Weights of a small GPT-style language model, trained from scratch on English Wikipedia.
Size: 8 layers, width 256, 2 heads of 128, vocabulary 8192.
Architecture: LayerNorm before each block, learned positions, no biases in attention or MLP, tied embeddings.
Each number is 200 + 30 x the weight over its row's rms, rounded and kept within 0 to 999. Layers, rows and columns count from 0. The size before them is the row's rms in percent of the matrix's.

# layer 5 MLP down (transposed), 1024x256, rms 0.0622, rows 512-566, columns 64-127
101,218,246,145,231,157,164,182,150,218,213,161,195,206,200,160,222,189,248,197,228,194,202,190,210,173,215,206,242,215,223,164,223,201,194,176,207,242,229,199,200,172,229,237,203,226,177,236,271,208,135,188,212,170,152,163,275,203,254,169,218,199,206,217,189
102,222,200,200,168,211,173,145,183,156,234,283,179,180,238,178,196,207,202,197,202,201,172,167,163,201,211,112,235,274,183,208,202,166,204,256,178,167,188,238,183,161,121,181,190,245,206,180,199,207,154,194,242,193,182,188,197,191,204,243,184,188,218,212,196
099,167,199,183,247,203,216,219,174,196,236,256,174,202,168,213,167,222,257,194,154,199,185,250,184,224,158,195,183,233,209,254,252,211,148,150,201,205,225,154,225,183,207,226,169,175,184,196,260,219,166,196,237,206,141,236,156,197,189,191,232,146,220,225,144
087,188,209,186,197,165,182,250,188,192,137,197,206,258,176,157,192,251,190,189,230,144,151,205,222,199,230,162,180,264,197,218,209,149,162,202,175,240,267,215,176,151,229,147,210,261,220,189,184,174,189,202,186,205,144,251,165,225,132,204,199,165,197,212,224
100,176,182,187,199,195,160,169,181,158,194,198,193,156,198,213,192,170,197,197,208,212,200,225,148,210,196,212,165,160,170,208,201,170,137,203,197,203,217,219,196,172,233,233,222,215,199,172,223,132,218,225,221,232,201,206,222,162,208,149,233,188,206,211,252
103,205,293,224,179,150,192,211,215,178,192,230,186,216,172,258,150,188,161,182,243,215,202,245,205,228,188,198,187,185,198,215,197,165,192,172,225,201,210,199,199,232,183,211,219,199,197,174,214,208,178,201,185,173,159,198,215,163,151,202,205,202,169,171,169
097,194,154,181,173,187,157,184,149,211,182,199,180,255,222,162,141,175,189,178,178,216,212,210,176,232,200,244,208,181,181,200,186,210,204,154,184,210,169,241,199,211,232,191,208,230,135,238,189,247,206,228,216,235,264,242,172,218,184,217,240,215,174,198,199
109,215,178,247,203,215,243,171,217,176,144,189,262,202,252,174,199,224,192,205,203,196,172,165,264,213,235,239,199,208,252,183,230,182,241,195,200,235,169,236,244,164,223,234,191,189,179,170,205,236,167,219,207,185,171,224,214,202,211,213,200,233,220,234,144
094,198,169,201,237,239,213,192,200,222,188,208,260,188,269,214,164,201,151,189,255,179,192,206,209,207,241,151,169,203,204,143,247,195,196,178,173,167,193,216,163,187,248,189,186,155,188,190,213,169,196,190,232,179,189,205,211,229,207,191,176,188,220,247,173
097,253,179,185,256,166,217,219,237,152,161,228,191,235,194,226,179,147,220,192,192,267,131,206,173,220,243,207,226,166,187,195,144,229,231,127,201,239,231,217,208,201,181,199,161,212,144,227,218,226,248,214,211,177,213,126,239,207,159,204,240,206,153,194,196
104,217,183,161,183,212,225,203,156,201,215,219,157,210,203,221,233,197,151,202,136,209,164,177,199,228,220,197,210,182,169,206,108,188,261,188,180,202,150,212,211,208,211,161,230,178,182,175,177,215,180,224,177,199,224,267,195,224,146,196,112,249,226,179,144
102,220,195,216,257,214,218,273,159,166,217,234,226,170,197,160,201,193,243,206,175,199,176,190,181,184,171,204,214,233,216,157,227,222,207,222,125,160,193,235,223,195,217,248,134,234,198,207,211,149,235,222,166,174,171,180,203,186,187,218,211,251,215,206,224
109,231,269,164,232,177,229,191,159,186,239,144,220,198,216,136,206,157,208,228,157,228,165,168,175,164,228,206,219,180,208,170,177,217,185,273,231,167,242,190,209,216,235,196,165,205,227,174,228,224,179,238,200,176,170,211,191,192,197,194,231,180,224,207,185
120,246,201,236,197,203,204,152,239,196,202,224,146,174,181,218,240,194,243,185,207,236,172,243,177,184,212,192,216,202,256,227,206,219,223,169,158,130,179,246,156,165,211,221,170,214,197,239,217,230,186,203,127,240,220,219,181,230,189,204,204,201,151,182,166
116,163,219,166,198,203,189,253,229,168,191,158,248,246,232,198,195,210,205,165,176,211,201,175,203,170,185,164,193,202,174,181,184,227,221,197,247,159,200,163,163,189,228,177,184,230,222,214,223,227,215,229,198,182,181,220,194,169,142,224,251,229,242,226,250
104,183,211,208,230,177,201,222,189,230,154,191,219,257,266,185,227,201,172,201,188,193,197,154,230,191,135,187,204,196,211,170,214,219,209,176,237,181,259,232,165,225,188,167,201,170,168,173,201,192,226,199,223,227,264,222,224,159,224,173,180,174,186,244,190
104,232,246,228,215,249,199,198,207,174,183,199,244,205,234,218,244,203,238,182,166,242,203,179,199,200,169,168,152,184,167,190,186,178,187,211,206,189,198,201,228,192,200,155,156,221,196,190,130,182,225,212,227,222,269,176,184,181,238,153,246,141,155,226,163
096,201,208,191,205,263,230,134,162,216,180,186,177,205,228,252,220,157,184,202,197,200,109,212,267,240,217,168,165,267,168,179,163,222,178,236,193,232,239,233,173,177,172,212,164,170,228,235,182,204,213,206,171,230,178,252,235,210,181,245,146,205,136,241,240
113,217,186,205,169,233,237,173,223,149,224,249,217,230,207,195,253,190,230,193,232,187,221,179,216,150,244,201,219,271,247,226,204,189,211,193,142,207,182,162,180,139,181,217,181,220,203,184,199,227,165,174,195,207,222,232,195,184,192,184,183,190,223,189,172
104,189,171,201,215,183,184,192,203,128,217,223,180,201,186,208,193,239,198,181,145,217,201,167,185,191,197,235,219,246,242,109,222,224,254,223,187,236,231,200,211,207,181,218,204,201,179,203,166,176,164,209,223,151,191,210,181,222,210,190,191,178,254,175,189
107,187,236,146,170,150,205,204,177,160,197,198,153,167,198,186,155,205,197,227,240,198,208,234,221,243,197,242,198,183,226,267,171,201,240,236,166,169,252,218,223,192,168,251,177,231,184,201,243,186,242,229,141,190,193,226,204,163,246,227,192,233,159,232,205
096,206,209,270,221,201,238,225,187,206,182,182,151,159,239,243,239,257,129,205,189,136,234,161,190,198,200,189,151,227,165,137,218,219,170,205,193,214,205,207,155,209,232,299,182,250,208,220,207,186,224,191,225,244,196,159,216,195,231,162,229,222,229,191,192
097,209,248,218,193,162,185,242,249,212,200,178,181,188,190,202,196,163,195,227,220,242,206,222,237,186,203,224,235,175,200,189,221,188,200,188,240,189,222,139,268,231,171,188,141,228,199,222,218,208,196,231,189,152,193,171,183,171,169,183,202,181,171,172,187
101,215,234,179,274,207,181,179,206,199,180,226,187,166,269,232,242,178,185,191,157,250,204,228,212,240,142,236,198,194,207,210,228,217,193,248,265,216,227,230,222,191,170,245,237,239,170,209,212,208,174,185,279,214,207,159,197,221,230,186,190,248,209,151,230
107,213,186,207,272,138,194,205,232,227,184,164,222,228,225,204,222,232,205,210,185,202,236,198,188,235,202,180,193,169,179,220,169,231,194,240,142,196,220,214,227,179,182,175,241,266,208,184,153,229,134,237,175,190,196,176,278,179,226,224,215,219,221,196,248
103,218,175,193,199,183,148,176,228,204,243,191,167,174,253,167,232,154,222,197,192,186,220,186,201,153,206,178,217,213,154,216,208,215,196,173,201,239,174,181,269,178,235,226,162,227,190,169,225,180,221,215,247,235,237,222,194,166,196,196,237,224,166,244,254
103,178,232,245,246,205,233,194,214,234,155,183,142,164,243,181,217,159,193,205,227,226,241,198,216,235,180,248,203,160,216,230,250,198,202,143,157,184,185,197,208,214,173,139,201,226,223,232,201,238,197,227,181,233,164,144,145,233,153,205,215,244,232,211,173
121,211,283,172,273,214,185,184,145,154,166,192,203,212,244,220,208,176,208,180,231,207,210,216,166,202,200,176,226,137,210,207,219,222,176,230,216,182,179,186,202,203,154,179,207,210,193,149,252,214,184,237,205,171,163,165,211,215,185,217,241,143,184,243,166
108,243,238,231,211,138,116,201,231,98,207,222,189,187,191,182,196,184,178,177,211,208,175,226,196,234,222,203,140,199,179,256,189,196,239,222,200,218,244,133,197,188,256,163,241,193,237,215,212,177,175,242,221,180,197,162,138,216,174,188,178,199,184,200,269
101,203,204,224,178,173,191,178,203,182,209,200,169,160,204,246,219,188,206,176,222,205,206,179,208,175,172,193,189,187,216,212,229,238,136,216,183,204,219,192,204,170,224,182,218,181,218,196,188,219,182,194,164,202,229,186,184,258,220,185,163,245,196,184,242
096,208,177,187,196,198,219,248,157,173,194,228,216,159,226,157,237,198,154,215,225,193,198,225,185,185,222,204,157,171,143,208,164,177,210,143,185,169,226,172,178,212,180,202,207,173,240,224,217,181,188,114,234,189,214,241,178,191,179,184,204,182,195,213,222
109,194,220,221,210,216,234,191,199,188,206,181,219,206,196,250,168,207,184,166,169,221,153,204,182,226,230,172,167,262,201,251,220,164,237,160,209,184,241,231,225,194,182,207,236,166,191,132,173,196,238,215,203,246,158,196,245,201,216,229,198,163,216,198,207
101,223,231,169,210,160,217,178,238,201,210,177,200,231,201,200,194,224,144,171,250,209,180,225,179,188,225,219,188,157,187,179,202,190,171,189,218,212,196,205,208,205,194,204,207,184,206,221,181,257,186,206,225,159,210,211,200,216,235,189,192,218,182,257,207
108,160,225,234,223,214,205,196,257,166,117,207,179,240,197,221,249,161,209,162,171,164,215,219,160,175,158,155,212,227,153,222,224,211,224,193,222,200,207,206,215,193,210,194,155,216,249,206,186,209,168,225,144,227,199,207,170,217,193,182,193,234,170,198,208
100,176,128,192,260,219,157,208,230,217,190,154,185,196,200,211,153,196,144,177,218,199,159,177,155,198,209,228,160,144,198,155,195,212,196,234,196,245,247,227,157,213,243,178,247,204,261,189,204,162,153,177,211,228,170,235,238,191,209,176,188,248,182,161,194
103,153,220,212,168,175,165,190,203,189,243,195,194,191,246,194,202,148,183,248,169,194,184,196,214,173,194,238,158,226,246,219,205,238,206,186,201,166,201,225,172,191,206,213,266,146,198,183,199,182,235,275,248,198,204,189,202,203,148,151,183,197,219,159,190
091,231,200,189,147,235,190,197,214,195,207,195,242,179,175,263,208,197,176,218,212,191,184,176,216,240,204,273,209,176,181,262,192,218,187,162,203,211,218,170,175,153,235,260,238,193,169,196,276,149,100,159,262,244,183,206,207,228,235,197,139,154,222,176,188
096,203,167,215,217,252,207,192,176,221,193,213,243,228,190,194,213,242,160,217,208,246,220,223,192,170,239,204,164,212,185,200,206,197,166,246,164,212,136,208,155,147,193,217,260,178,234,258,247,162,186,206,219,192,224,201,202,164,206,203,219,142,233,210,190
105,189,229,215,215,152,207,204,201,226,210,180,205,203,228,193,198,192,159,219,167,197,202,162,194,204,156,198,244,187,169,237,180,182,200,181,228,176,150,218,201,168,205,175,209,196,223,163,152,230,188,184,221,214,241,200,219,200,216,175,217,164,223,202,175
104,200,198,240,194,216,177,153,220,178,207,225,218,201,181,211,161,226,190,219,215,192,233,159,221,175,186,146,201,185,202,194,198,236,227,199,210,212,178,180,168,156,172,142,215,186,245,195,257,150,203,181,257,210,201,186,166,189,210,166,189,223,182,170,217
094,214,206,177,143,195,258,183,193,157,216,214,205,187,156,251,166,252,152,202,149,185,150,221,195,156,194,194,261,181,154,120,188,170,170,212,225,212,224,172,225,196,244,251,213,207,199,192,205,149,186,197,204,219,229,214,228,226,195,180,182,210,233,236,188
094,207,209,188,206,189,191,141,210,222,201,231,180,185,169,186,198,254,225,193,178,208,212,189,180,225,206,194,200,163,205,193,188,185,210,190,192,229,251,244,165,164,209,166,221,200,167,254,199,238,198,201,210,182,213,209,248,190,215,242,214,217,198,213,172
099,144,205,175,203,224,202,185,187,212,191,220,151,205,184,249,173,145,209,225,206,204,248,227,152,160,209,224,230,184,193,253,233,220,205,116,219,213,179,194,253,188,136,159,201,216,244,220,181,199,226,202,197,197,267,157,218,239,165,175,223,189,137,231,202
110,237,256,185,203,233,211,193,157,186,227,182,229,214,228,141,199,172,222,201,204,213,178,231,232,204,239,206,209,178,146,211,195,210,198,154,225,233,204,170,203,148,229,251,191,196,176,168,203,247,202,263,193,175,145,156,262,187,193,222,221,194,174,234,201
107,197,210,192,184,184,261,174,180,151,191,190,163,189,262,204,239,127,216,194,176,169,192,187,209,232,162,219,186,184,145,199,238,223,208,214,251,203,203,172,225,210,199,207,199,232,231,214,235,211,180,197,281,184,255,173,184,204,204,203,223,156,200,265,201
094,205,196,237,127,236,197,209,235,161,224,205,179,229,204,199,200,181,173,199,204,167,193,105,241,211,215,170,166,262,181,172,192,206,183,230,165,212,253,163,185,160,175,183,167,178,209,163,222,252,211,213,230,194,208,178,186,192,199,203,190,145,164,215,227
106,203,225,185,234,222,155,166,191,168,157,158,232,213,209,238,219,166,234,212,222,242,189,225,183,182,191,203,218,159,257,151,211,222,166,251,162,241,134,239,209,227,164,200,189,223,198,213,229,201,214,175,236,171,213,225,225,193,213,203,229,214,187,135,169
107,189,230,213,199,186,206,194,225,275,212,164,144,186,144,264,194,212,154,235,196,146,201,190,226,221,209,137,151,224,158,177,191,216,199,270,229,193,202,187,219,178,205,187,197,214,274,119,199,194,214,141,200,234,223,172,189,234,231,149,134,190,206,160,268
093,187,171,208,203,197,205,189,200,159,224,299,219,182,148,156,192,166,250,203,203,145,194,190,124,186,206,189,226,180,233,188,254,171,180,175,196,181,210,258,216,195,215,192,184,176,141,200,161,191,245,243,181,178,232,206,184,205,148,172,185,161,173,187,179
104,229,194,237,198,189,231,187,190,216,225,187,190,206,167,191,179,223,198,231,229,224,166,176,209,210,158,218,215,198,139,228,177,198,260,232,179,233,215,240,197,180,168,177,241,252,225,185,187,191,195,176,207,220,265,229,197,235,181,171,160,232,216,183,165
109,206,190,215,161,145,192,268,197,212,237,139,192,202,217,220,197,157,187,223,233,185,239,164,223,207,177,161,120,161,180,177,171,173,182,239,186,254,192,208,170,200,189,184,217,218,205,198,207,198,192,191,231,159,218,218,214,165,210,195,195,210,159,178,203
095,188,173,211,180,223,194,187,157,223,266,214,183,208,191,207,149,182,219,119,201,257,221,182,178,253,201,210,182,173,200,198,224,213,157,214,216,210,151,203,173,212,237,201,178,224,150,249,259,180,156,201,197,179,210,152,175,181,173,224,215,220,195,226,151
106,196,218,160,234,178,202,226,195,181,223,218,199,195,211,179,192,196,192,191,195,167,182,219,171,162,200,209,196,242,143,170,237,231,178,162,252,242,208,238,241,208,227,178,216,194,236,215,207,161,210,169,186,236,242,242,171,275,211,150,221,226,221,197,247
149,196,236,252,179,246,214,186,191,169,161,126,244,129,206,160,251,181,198,208,197,241,217,215,265,182,210,233,191,206,203,225,185,194,199,182,237,252,193,186,145,205,230,172,155,233,213,189,267,221,129,168,182,206,166,190,238,198,200,199,212,232,188,125,128
104,226,207,217,228,156,167,145,238,189,182,199,200,196,125,195,238,257,173,194,224,246,189,278,228,178,233,233,200,158,215,213,185,176,196,201,205,167,148,184,179,246,167,201,194,254,242,228,211,196,227,205,207,209,168,155,172,199,256,109,213,190,188,240,250
# layer 5 MLP up, 1024x256, rms 0.118, rows 513-566, columns 64-127
095,168,219,136,224,219,251,211,168,201,209,146,233,194,170,205,211,180,200,214,193,203,158,187,169,189,237,180,191,240,158,167,187,224,214,204,198,159,145,174,216,156,188,174,177,195,201,200,180,219,211,216,178,201,221,197,223,146,174,244,221,176,196,247,197
101,178,223,184,212,158,197,271,212,164,173,245,137,222,195,184,197,225,205,190,187,188,224,242,183,167,182,226,164,237,183,210,141,184,195,163,215,222,197,184,221,223,211,162,196,257,207,183,202,180,146,265,239,227,219,205,168,206,179,237,247,195,224,182,165
092,191,219,197,204,213,195,210,195,228,267,162,139,183,170,205,185,165,171,213,212,133,169,207,228,233,221,181,182,230,185,182,169,211,184,151,177,204,176,212,158,217,220,218,169,195,240,187,134,206,171,257,156,211,134,209,188,164,216,157,190,151,191,240,191
095,218,242,261,163,202,207,172,216,189,170,244,147,152,184,202,133,194,171,213,206,214,261,199,165,199,176,156,173,196,222,217,235,144,231,229,217,227,177,216,232,152,187,205,224,230,180,181,167,167,253,222,179,183,155,212,127,248,235,164,193,168,201,237,208
101,189,286,200,218,209,149,229,208,163,136,155,229,169,160,144,123,198,151,202,191,202,202,241,223,227,149,153,203,192,208,195,185,206,195,227,195,207,212,183,180,237,224,160,178,165,193,223,240,221,184,179,218,171,204,217,189,170,243,183,259,157,200,183,158
101,239,214,199,224,209,220,189,159,121,253,158,136,215,183,236,225,189,210,218,232,163,223,185,252,212,200,224,188,206,190,220,183,152,206,152,187,238,191,200,161,189,179,196,214,209,208,207,189,188,193,182,165,191,174,245,194,199,197,133,194,229,173,153,166
108,164,207,200,222,198,203,189,248,195,215,179,202,188,216,237,224,237,184,228,180,188,192,200,182,289,169,177,225,180,177,161,224,208,182,130,213,163,252,212,236,196,236,137,241,221,159,237,161,173,200,167,247,186,196,239,186,187,202,202,201,214,224,200,258
096,213,222,172,204,165,214,205,200,171,291,248,206,186,197,190,158,179,163,250,211,196,187,184,222,190,183,209,187,194,181,221,212,221,154,212,226,187,208,182,215,234,198,166,213,161,192,136,219,186,206,226,155,218,207,215,111,151,208,144,205,225,221,253,224
102,193,237,229,228,225,233,205,239,152,221,166,206,142,208,240,128,130,194,191,214,155,199,216,159,161,229,198,197,192,170,209,220,153,153,249,213,170,216,177,191,192,216,211,203,192,212,213,237,192,190,211,223,183,231,153,202,207,252,170,230,216,201,221,231
103,196,181,250,173,261,174,188,202,201,181,200,179,184,203,138,163,248,172,212,214,191,229,237,184,191,197,204,242,226,201,169,220,222,178,156,225,248,239,185,173,164,186,219,207,189,245,202,138,180,259,231,277,183,191,194,255,172,226,200,249,203,223,170,208
102,211,213,146,159,243,210,197,208,218,245,211,237,226,189,116,180,229,244,186,145,176,231,193,122,171,148,213,188,210,184,187,150,180,243,191,226,202,206,213,186,152,302,193,177,215,175,197,192,187,175,232,225,172,201,251,174,157,202,259,175,195,183,209,199
105,176,232,193,173,193,146,197,243,145,230,207,184,217,130,199,192,201,222,199,219,190,151,180,143,203,163,177,225,179,217,219,147,227,163,225,242,207,174,195,185,192,209,221,185,168,241,204,253,209,184,222,138,147,254,209,194,218,204,264,166,212,202,236,181
115,239,217,158,179,263,246,219,195,173,163,191,204,229,201,206,164,233,212,220,189,227,199,123,199,209,217,228,194,202,144,203,209,202,182,249,188,232,197,201,256,172,199,190,256,212,170,232,195,217,139,242,223,181,181,184,189,181,229,274,249,212,191,199,194
112,173,184,185,203,214,225,215,271,209,199,170,194,222,222,160,195,215,213,216,165,196,162,152,195,183,203,164,205,182,122,141,168,212,227,214,202,154,161,227,188,234,198,169,205,228,205,223,193,199,196,248,139,235,113,213,173,206,173,202,212,161,182,249,182
105,198,200,174,114,218,194,212,224,242,207,214,196,207,238,229,178,166,159,176,154,183,221,150,207,199,198,170,177,140,207,175,194,177,220,202,203,154,191,238,176,200,217,180,208,127,229,242,222,213,206,244,146,226,225,230,218,230,238,197,153,239,195,204,259
097,244,203,178,194,175,200,260,197,224,276,172,151,211,178,204,168,238,211,220,204,200,210,201,234,189,219,211,189,170,115,189,224,251,246,207,175,199,162,203,139,205,192,174,219,215,193,188,194,200,153,185,202,224,234,169,193,199,170,209,243,266,175,149,192
098,174,196,153,225,238,217,159,199,211,238,142,196,205,233,168,172,259,237,212,222,162,141,265,151,218,143,216,220,188,226,202,208,236,202,172,195,218,211,151,177,218,194,170,122,226,178,180,173,201,221,215,220,217,189,176,255,200,174,261,212,199,197,235,197
113,185,160,219,201,194,194,208,217,170,184,246,221,196,219,228,152,219,166,154,197,235,193,180,202,240,234,181,168,227,258,193,190,204,151,237,237,167,189,220,165,238,174,180,217,161,230,195,222,209,186,218,162,175,209,199,233,211,257,245,193,285,183,241,192
105,206,194,194,249,195,240,218,216,214,171,172,184,204,188,198,157,179,200,262,174,212,207,203,196,133,152,253,202,222,193,131,165,193,227,226,233,246,211,214,186,188,191,202,185,137,177,234,154,263,194,195,179,203,235,188,222,216,214,161,169,286,221,152,196
106,231,201,210,263,166,203,203,245,214,215,190,222,178,186,181,200,229,227,239,227,223,174,210,242,169,190,178,303,225,225,151,191,227,209,215,203,187,283,207,200,190,184,195,235,249,211,249,216,231,204,213,143,119,264,204,171,237,181,149,270,211,233,222,242
097,156,199,166,189,228,177,177,191,242,236,208,200,257,170,194,183,178,194,203,203,242,182,257,216,206,210,191,166,198,173,207,226,169,207,257,221,173,110,229,185,178,188,191,220,192,206,215,242,147,214,184,218,250,224,179,155,226,180,181,222,163,291,177,258
099,176,160,198,212,195,219,230,188,180,183,146,216,223,261,232,242,231,182,147,170,182,169,193,165,173,177,207,182,195,193,208,237,227,187,215,191,159,161,227,193,246,250,180,182,223,273,203,191,186,178,195,169,205,145,182,196,246,163,167,201,219,200,168,237
086,179,235,167,138,197,133,197,194,200,176,206,222,167,147,148,246,206,230,206,213,194,172,175,248,262,224,182,206,226,239,172,229,207,226,211,170,202,212,125,185,166,186,253,212,177,228,214,217,122,257,203,192,175,244,258,169,209,179,200,173,210,128,222,196
103,214,238,213,177,237,192,242,203,250,152,228,198,159,161,132,151,174,211,203,156,204,168,225,191,205,207,171,162,162,192,181,233,192,250,166,167,229,174,165,135,214,196,186,193,245,217,228,248,195,209,223,254,160,194,203,133,193,184,193,185,270,207,211,215
098,202,206,191,207,173,196,275,260,168,189,190,169,174,229,198,242,226,232,190,259,222,200,224,210,186,229,240,197,229,233,154,177,253,192,210,233,210,173,223,177,195,177,270,210,169,223,204,261,229,223,199,196,141,141,216,222,198,203,204,204,176,184,167,222
099,176,198,219,157,206,209,186,161,208,259,189,188,226,219,218,194,209,225,172,177,206,299,166,200,229,205,224,161,215,174,163,200,199,154,221,238,188,241,200,219,199,170,237,160,251,157,202,153,233,154,222,207,225,233,256,207,183,255,191,189,178,150,172,257
105,187,157,163,201,193,169,231,123,179,167,175,156,193,180,191,193,224,205,244,216,204,151,195,225,226,202,218,211,208,234,173,196,164,193,206,218,126,233,204,213,175,177,184,268,227,181,230,198,230,192,235,229,173,185,234,217,193,229,173,130,216,184,224,192
102,206,164,204,162,230,238,219,194,200,194,221,276,181,204,225,228,165,207,262,218,165,147,250,208,185,192,179,209,199,250,198,161,199,217,175,222,206,223,191,174,134,228,237,211,209,205,174,223,161,226,151,204,191,224,260,180,283,141,208,254,192,213,244,229
100,184,177,163,189,265,214,145,254,177,200,181,221,175,188,192,168,180,190,235,193,187,185,208,262,213,166,129,179,228,222,151,238,165,211,189,166,247,200,178,174,189,199,228,186,201,164,210,183,144,188,203,164,216,206,209,182,229,206,221,187,207,167,237,239
099,220,157,223,170,221,212,182,190,193,168,236,221,191,190,197,175,176,183,156,168,197,190,172,216,157,138,210,232,143,257,162,154,219,190,200,182,206,223,225,228,239,239,164,158,204,168,238,180,168,228,211,197,139,264,178,209,229,197,163,193,194,192,141,214
102,206,213,177,239,261,134,186,179,170,157,197,205,197,204,203,251,203,197,200,162,147,183,208,268,243,235,115,156,220,187,168,237,258,223,205,208,194,200,230,201,228,218,181,204,181,161,212,236,200,206,178,177,156,176,185,212,208,184,140,201,177,238,257,210
104,189,219,177,174,179,245,245,206,161,205,194,255,130,209,203,178,221,214,192,193,154,208,183,193,168,236,192,258,212,191,191,108,163,211,200,157,196,190,225,207,145,229,233,214,224,214,206,246,216,165,153,244,185,203,221,240,209,196,189,195,222,180,237,232
108,228,99,187,199,202,181,253,195,182,171,211,224,157,156,159,179,192,189,244,209,217,236,224,213,164,257,212,216,204,197,215,198,171,215,165,193,130,167,274,166,233,245,189,160,201,269,179,193,221,227,198,174,191,212,176,203,236,173,205,230,243,178,176,241
098,198,214,230,175,205,240,222,177,159,178,190,209,227,187,259,179,202,219,217,229,225,195,215,167,213,191,222,197,203,199,189,143,255,189,203,164,198,191,170,217,201,186,148,214,149,206,180,221,192,237,153,174,160,204,237,166,218,232,208,159,195,192,206,191
102,199,125,201,133,155,206,227,214,181,241,233,187,212,170,191,222,204,225,188,185,169,170,213,187,184,216,227,202,164,174,203,209,211,220,197,221,205,195,197,167,264,255,192,201,110,220,174,184,179,176,176,206,185,232,195,214,223,184,190,211,162,212,177,174
089,218,235,169,239,211,235,205,210,167,235,178,182,183,176,179,205,230,305,229,227,180,169,216,205,218,219,196,177,207,164,162,252,177,207,226,172,204,211,197,245,187,255,163,186,205,181,149,201,200,239,169,120,212,200,246,181,185,219,166,177,245,221,238,259
094,193,220,179,161,171,159,187,195,166,193,190,185,123,190,216,241,211,180,191,161,188,202,217,180,237,182,200,240,158,247,134,233,232,220,187,198,193,193,145,250,260,183,193,183,250,213,157,217,186,188,164,223,137,196,166,217,202,175,201,203,221,147,188,224
102,147,272,181,205,232,151,240,191,256,218,161,187,160,170,205,173,235,253,264,199,151,189,165,200,216,180,259,210,187,202,196,161,183,224,205,192,152,170,217,228,225,222,203,160,161,236,148,229,196,233,203,182,156,200,175,247,198,237,145,232,226,208,252,226
102,232,203,213,240,181,230,182,205,168,213,171,191,217,192,226,243,209,166,167,204,226,234,204,185,225,192,196,168,192,234,214,212,214,225,190,245,169,168,204,265,129,211,188,219,158,226,201,197,200,204,134,194,170,214,206,179,201,267,111,166,188,183,174,169
094,201,217,189,234,189,154,216,201,198,165,182,169,226,204,235,175,189,246,199,226,199,205,200,205,226,201,195,145,203,213,195,228,199,188,191,206,226,203,199,187,210,209,208,202,284,208,235,161,206,242,269,226,210,249,247,133,224,199,197,195,183,160,200,161
100,198,224,180,176,216,245,157,115,142,239,159,219,226,183,203,197,198,161,151,167,208,175,201,251,169,157,212,208,244,299,154,215,226,230,168,219,160,166,203,234,143,217,184,233,216,232,175,181,175,200,223,207,206,229,187,170,193,158,177,214,179,196,199,231
098,194,242,227,195,129,189,172,180,189,205,169,163,210,254,176,235,265,218,234,198,165,183,203,218,190,218,231,202,231,271,191,204,157,168,224,163,228,151,187,239,193,173,207,280,223,213,176,201,206,202,201,158,179,151,236,188,178,222,139,168,230,150,230,199
106,189,228,125,189,190,241,197,256,189,203,201,187,194,170,152,144,181,200,183,167,190,191,183,185,219,203,243,211,179,178,214,269,175,220,247,147,180,148,194,184,205,267,249,165,176,196,194,177,188,177,184,205,176,178,192,138,202,134,199,176,190,149,299,232
109,215,222,203,214,155,208,186,193,193,225,206,201,214,250,255,220,195,223,185,161,209,188,223,179,164,207,165,193,188,182,210,214,267,218,173,255,141,194,129,211,200,201,222,189,165,192,233,184,188,190,257,253,208,156,180,161,185,180,170,239,240,178,221,191
104,194,190,216,196,266,225,195,268,210,187,174,185,183,174,237,180,202,185,209,160,160,202,152,208,242,251,216,237,213,165,172,205,218,168,152,162,243,220,185,212,181,202,176,242,131,239,219,255,169,162,149,237,193,201,177,202,212,187,174,166,264,197,166,232
099,180,197,208,278,178,164,194,200,176,184,187,212,187,238,272,171,243,208,181,202,222,161,219,237,200,249,148,202,170,247,188,142,177,212,191,187,211,207,222,145,199,191,148,155,240,228,187,190,180,242,167,191,241,200,215,205,170,206,167,174,216,158,232,185
114,156,226,128,185,232,203,207,217,231,226,179,199,187,197,223,143,189,227,204,191,156,171,288,229,187,169,150,184,191,222,182,224,150,167,157,210,199,235,138,201,123,204,188,188,170,198,214,228,177,180,208,192,237,229,204,181,183,181,248,222,216,194,238,161
097,225,171,187,171,227,163,181,233,226,151,222,193,185,180,253,157,199,136,220,161,208,200,199,223,206,233,193,186,194,230,254,229,157,141,122,230,183,237,206,170,204,224,223,195,182,217,230,183,187,176,257,206,244,157,231,185,178,171,240,173,203,192,203,192
102,203,160,219,228,221,175,233,265,185,216,179,161,181,239,147,274,202,243,179,208,259,193,194,188,195,182,169,172,138,227,164,165,228,228,238,222,201,212,214,187,178,210,270,176,220,185,220,201,215,139,140,223,164,196,161,188,225,195,203,216,191,193,223,236
101,259,181,205,143,172,173,209,200,206,147,253,212,231,168,214,178,204,216,209,189,171,172,205,201,184,168,190,223,194,171,250,183,138,151,199,245,174,225,214,290,203,266,201,212,158,169,184,190,198,198,223,170,216,221,207,190,177,223,190,250,207,172,210,257
102,194,240,212,185,181,178,226,222,174,205,206,220,202,204,158,134,157,248,147,221,174,168,228,154,150,211,177,182,179,229,198,181,255,172,191,187,232,197,184,217,124,215,198,150,151,164,249,264,177,185,223,209,210,203,189,175,207,237,206,151,197,226,147,169
105,188,199,219,218,180,219,252,203,183,183,183,218,212,176,182,214,255,204,120,235,207,221,175,216,212,177,233,178,201,190,175,196,191,195,235,127,172,212,271,105,222,194,236,150,159,190,185,167,198,165,206,183,216,161,273,219,183,177,170,270,149,252,225,192
127,221,200,230,191,190,179,236,187,196,138,152,209,155,189,186,190,181,208,226,218,198,222,187,192,179,190,200,203,208,212,214,214,194,252,163,208,189,179,154,189,196,205,189,219,220,171,187,219,151,184,165,157,169,197,164,164,197,154,205,259,268,166,197,137
104,159,228,194,146,200,151,232,168,179,203,170,188,199,226,192,262,235,248,209,191,209,188,223,163,255,223,197,226,180,157,170,211,211,194,246,229,156,201,178,207,166,237,241,212,204,136,178,227,182,213,220,203,209,177,194,183,213,157,195,146,143,200,186,180